Each number is 200 + 20 x the weight over its row's rms, rounded and kept within 0 to 999. Layers, rows and columns count from 0. The size before them is the row's rms in percent of the matrix's.

# layer 3 attention key, 384x256, rms 0.226, rows 293-303, columns 192-255
086,209,179,197,207,181,186,212,231,215,213,187,185,246,201,208,197,200,199,226,235,194,174,171,191,184,170,225,217,149,194,229,213,205,173,183,180,199,188,206,217,181,205,188,196,205,213,192,195,162,199,196,213,206,206,174,182,187,183,174,187,191,183,227,198
095,201,221,185,208,223,177,204,230,208,212,211,220,182,237,194,198,186,218,231,204,205,188,204,190,210,189,176,219,226,213,201,191,201,218,170,157,181,218,241,196,200,180,212,206,200,210,166,186,221,174,210,209,203,202,209,191,182,214,242,185,198,199,209,162
092,182,170,246,200,170,229,191,168,219,213,204,188,190,208,179,237,227,213,181,199,193,223,217,189,210,212,201,208,199,191,197,197,199,184,215,206,166,205,165,192,238,218,203,240,202,163,215,217,159,195,244,214,199,196,228,206,209,189,224,215,207,170,177,224
094,207,235,214,224,219,222,221,209,180,176,200,188,240,186,189,159,188,244,197,235,200,193,199,211,215,187,220,229,174,206,173,185,213,182,175,192,174,171,180,225,183,193,202,200,204,240,190,182,225,200,215,187,152,213,217,243,181,188,157,182,214,183,240,204
095,212,207,217,195,203,182,183,209,169,208,224,176,214,183,192,235,184,199,218,181,223,177,204,207,201,170,162,219,198,170,237,189,206,216,232,208,219,197,205,211,178,180,198,235,200,212,151,192,249,234,233,176,195,187,216,184,177,235,250,229,242,195,200,182
081,223,217,179,208,187,198,218,167,173,197,220,196,210,209,196,209,190,190,236,208,190,225,194,221,215,192,207,219,244,207,215,189,181,200,211,206,212,173,210,179,198,153,226,232,191,229,196,216,213,186,210,194,208,189,185,177,180,194,193,187,195,187,217,225
089,217,211,202,200,162,175,160,197,173,213,213,194,229,158,204,201,202,190,155,163,244,216,225,200,206,224,195,185,207,194,215,208,196,192,207,175,192,185,176,174,173,173,213,180,183,210,210,215,190,198,227,149,174,206,195,207,207,217,194,202,178,174,163,202
095,168,201,177,202,200,241,230,215,224,185,150,226,195,213,208,197,213,192,195,199,163,213,189,184,211,201,173,235,181,218,162,246,193,186,181,217,239,176,191,178,200,197,182,209,193,201,183,207,199,224,197,195,170,196,209,175,200,189,210,214,198,183,187,184
092,182,199,195,196,199,208,212,211,201,202,159,184,203,195,222,181,144,203,229,208,206,212,188,175,169,195,198,190,216,205,213,221,228,173,194,188,237,193,199,169,187,184,194,183,217,208,227,226,216,200,207,197,195,185,207,192,206,211,173,211,191,205,202,191
103,193,203,198,212,196,198,175,205,222,158,198,195,214,218,197,214,174,221,225,183,194,201,208,211,180,230,193,172,215,234,182,190,199,215,232,195,214,184,229,223,177,183,253,192,210,195,203,188,204,211,188,195,192,197,225,197,212,196,207,212,199,208,196,202
090,189,220,198,194,192,186,208,184,238,168,208,226,221,189,207,203,166,186,227,197,186,177,182,178,189,208,196,197,223,182,199,229,166,208,227,208,175,224,197,182,204,196,206,162,241,180,238,185,206,208,205,226,188,174,231,204,208,203,184,221,226,172,192,214
# layer 3 attention query, 384x256, rms 0.228, rows 294-304, columns 192-255
096,205,211,170,186,195,186,200,198,179,224,221,190,190,216,213,221,182,232,195,210,227,198,171,202,228,218,199,180,193,182,227,217,226,198,175,208,217,202,208,216,182,179,182,159,203,218,194,193,183,194,206,216,234,218,170,212,196,201,161,226,219,184,146,212
097,210,168,179,136,195,206,205,199,191,191,215,208,199,192,210,197,203,200,191,175,204,226,235,200,205,219,168,214,183,194,187,222,203,178,184,239,243,223,228,205,198,198,208,182,190,203,234,173,185,222,198,205,187,187,190,191,241,184,156,200,178,200,197,194
088,210,221,182,179,220,170,179,185,198,188,217,180,214,166,176,192,193,196,186,213,222,203,210,207,191,204,204,200,169,223,224,195,199,227,192,214,161,202,180,225,222,197,193,209,190,155,194,218,217,224,196,226,239,192,203,224,204,184,201,228,186,204,204,182
089,230,220,184,203,200,181,190,247,252,196,183,225,219,158,202,192,145,204,217,215,224,205,156,227,183,197,195,209,195,197,204,198,177,200,177,196,227,194,232,220,206,191,197,164,207,169,181,231,195,232,171,217,207,206,192,224,165,198,191,183,181,195,205,183
095,201,192,201,205,220,211,186,176,199,185,228,211,183,210,228,211,220,196,177,221,189,175,191,165,204,198,184,180,186,200,202,178,181,193,213,186,233,178,232,180,198,231,168,197,198,209,185,230,204,187,189,197,200,244,174,180,197,217,228,189,170,155,165,200
094,231,184,208,206,188,216,214,236,204,163,210,218,196,159,192,175,219,202,164,214,189,189,206,258,196,210,194,217,230,214,203,229,193,185,194,180,191,198,231,217,227,248,204,227,172,232,248,168,205,212,181,182,172,219,210,190,212,181,230,186,169,199,244,211
090,180,202,212,206,219,193,196,177,167,189,190,167,199,221,165,189,178,189,172,203,201,199,177,192,230,196,176,173,238,186,166,192,218,180,198,216,163,177,192,189,206,199,189,224,211,173,248,200,199,206,183,204,209,221,230,158,208,224,193,193,161,216,179,230
094,186,179,224,181,219,184,180,190,167,185,187,201,210,166,223,189,205,203,200,245,206,206,162,248,229,177,200,230,186,160,175,181,196,191,196,211,206,174,213,214,189,227,169,210,165,197,200,200,196,223,239,205,205,220,207,200,212,201,253,179,201,198,235,207
100,202,228,210,187,160,227,191,205,227,201,214,199,203,173,152,182,196,187,172,210,196,143,203,222,218,230,175,249,200,205,183,196,205,203,171,193,221,214,210,243,221,220,182,196,174,206,194,187,180,214,199,248,177,186,213,188,199,188,212,212,213,222,192,214
097,193,213,199,276,192,217,186,204,200,190,207,186,196,212,171,203,231,200,213,186,201,217,204,197,216,211,223,154,162,158,224,188,184,195,199,203,221,196,219,238,195,207,185,211,222,196,208,214,202,219,200,252,230,187,189,194,223,204,243,248,204,206,190,151
100,176,185,195,204,158,197,211,177,203,214,234,210,224,196,199,222,237,222,193,209,195,206,190,190,207,205,172,196,221,202,159,191,237,181,217,182,177,203,181,196,185,186,174,198,216,195,206,222,203,177,225,205,196,217,190,185,203,208,186,223,217,194,196,163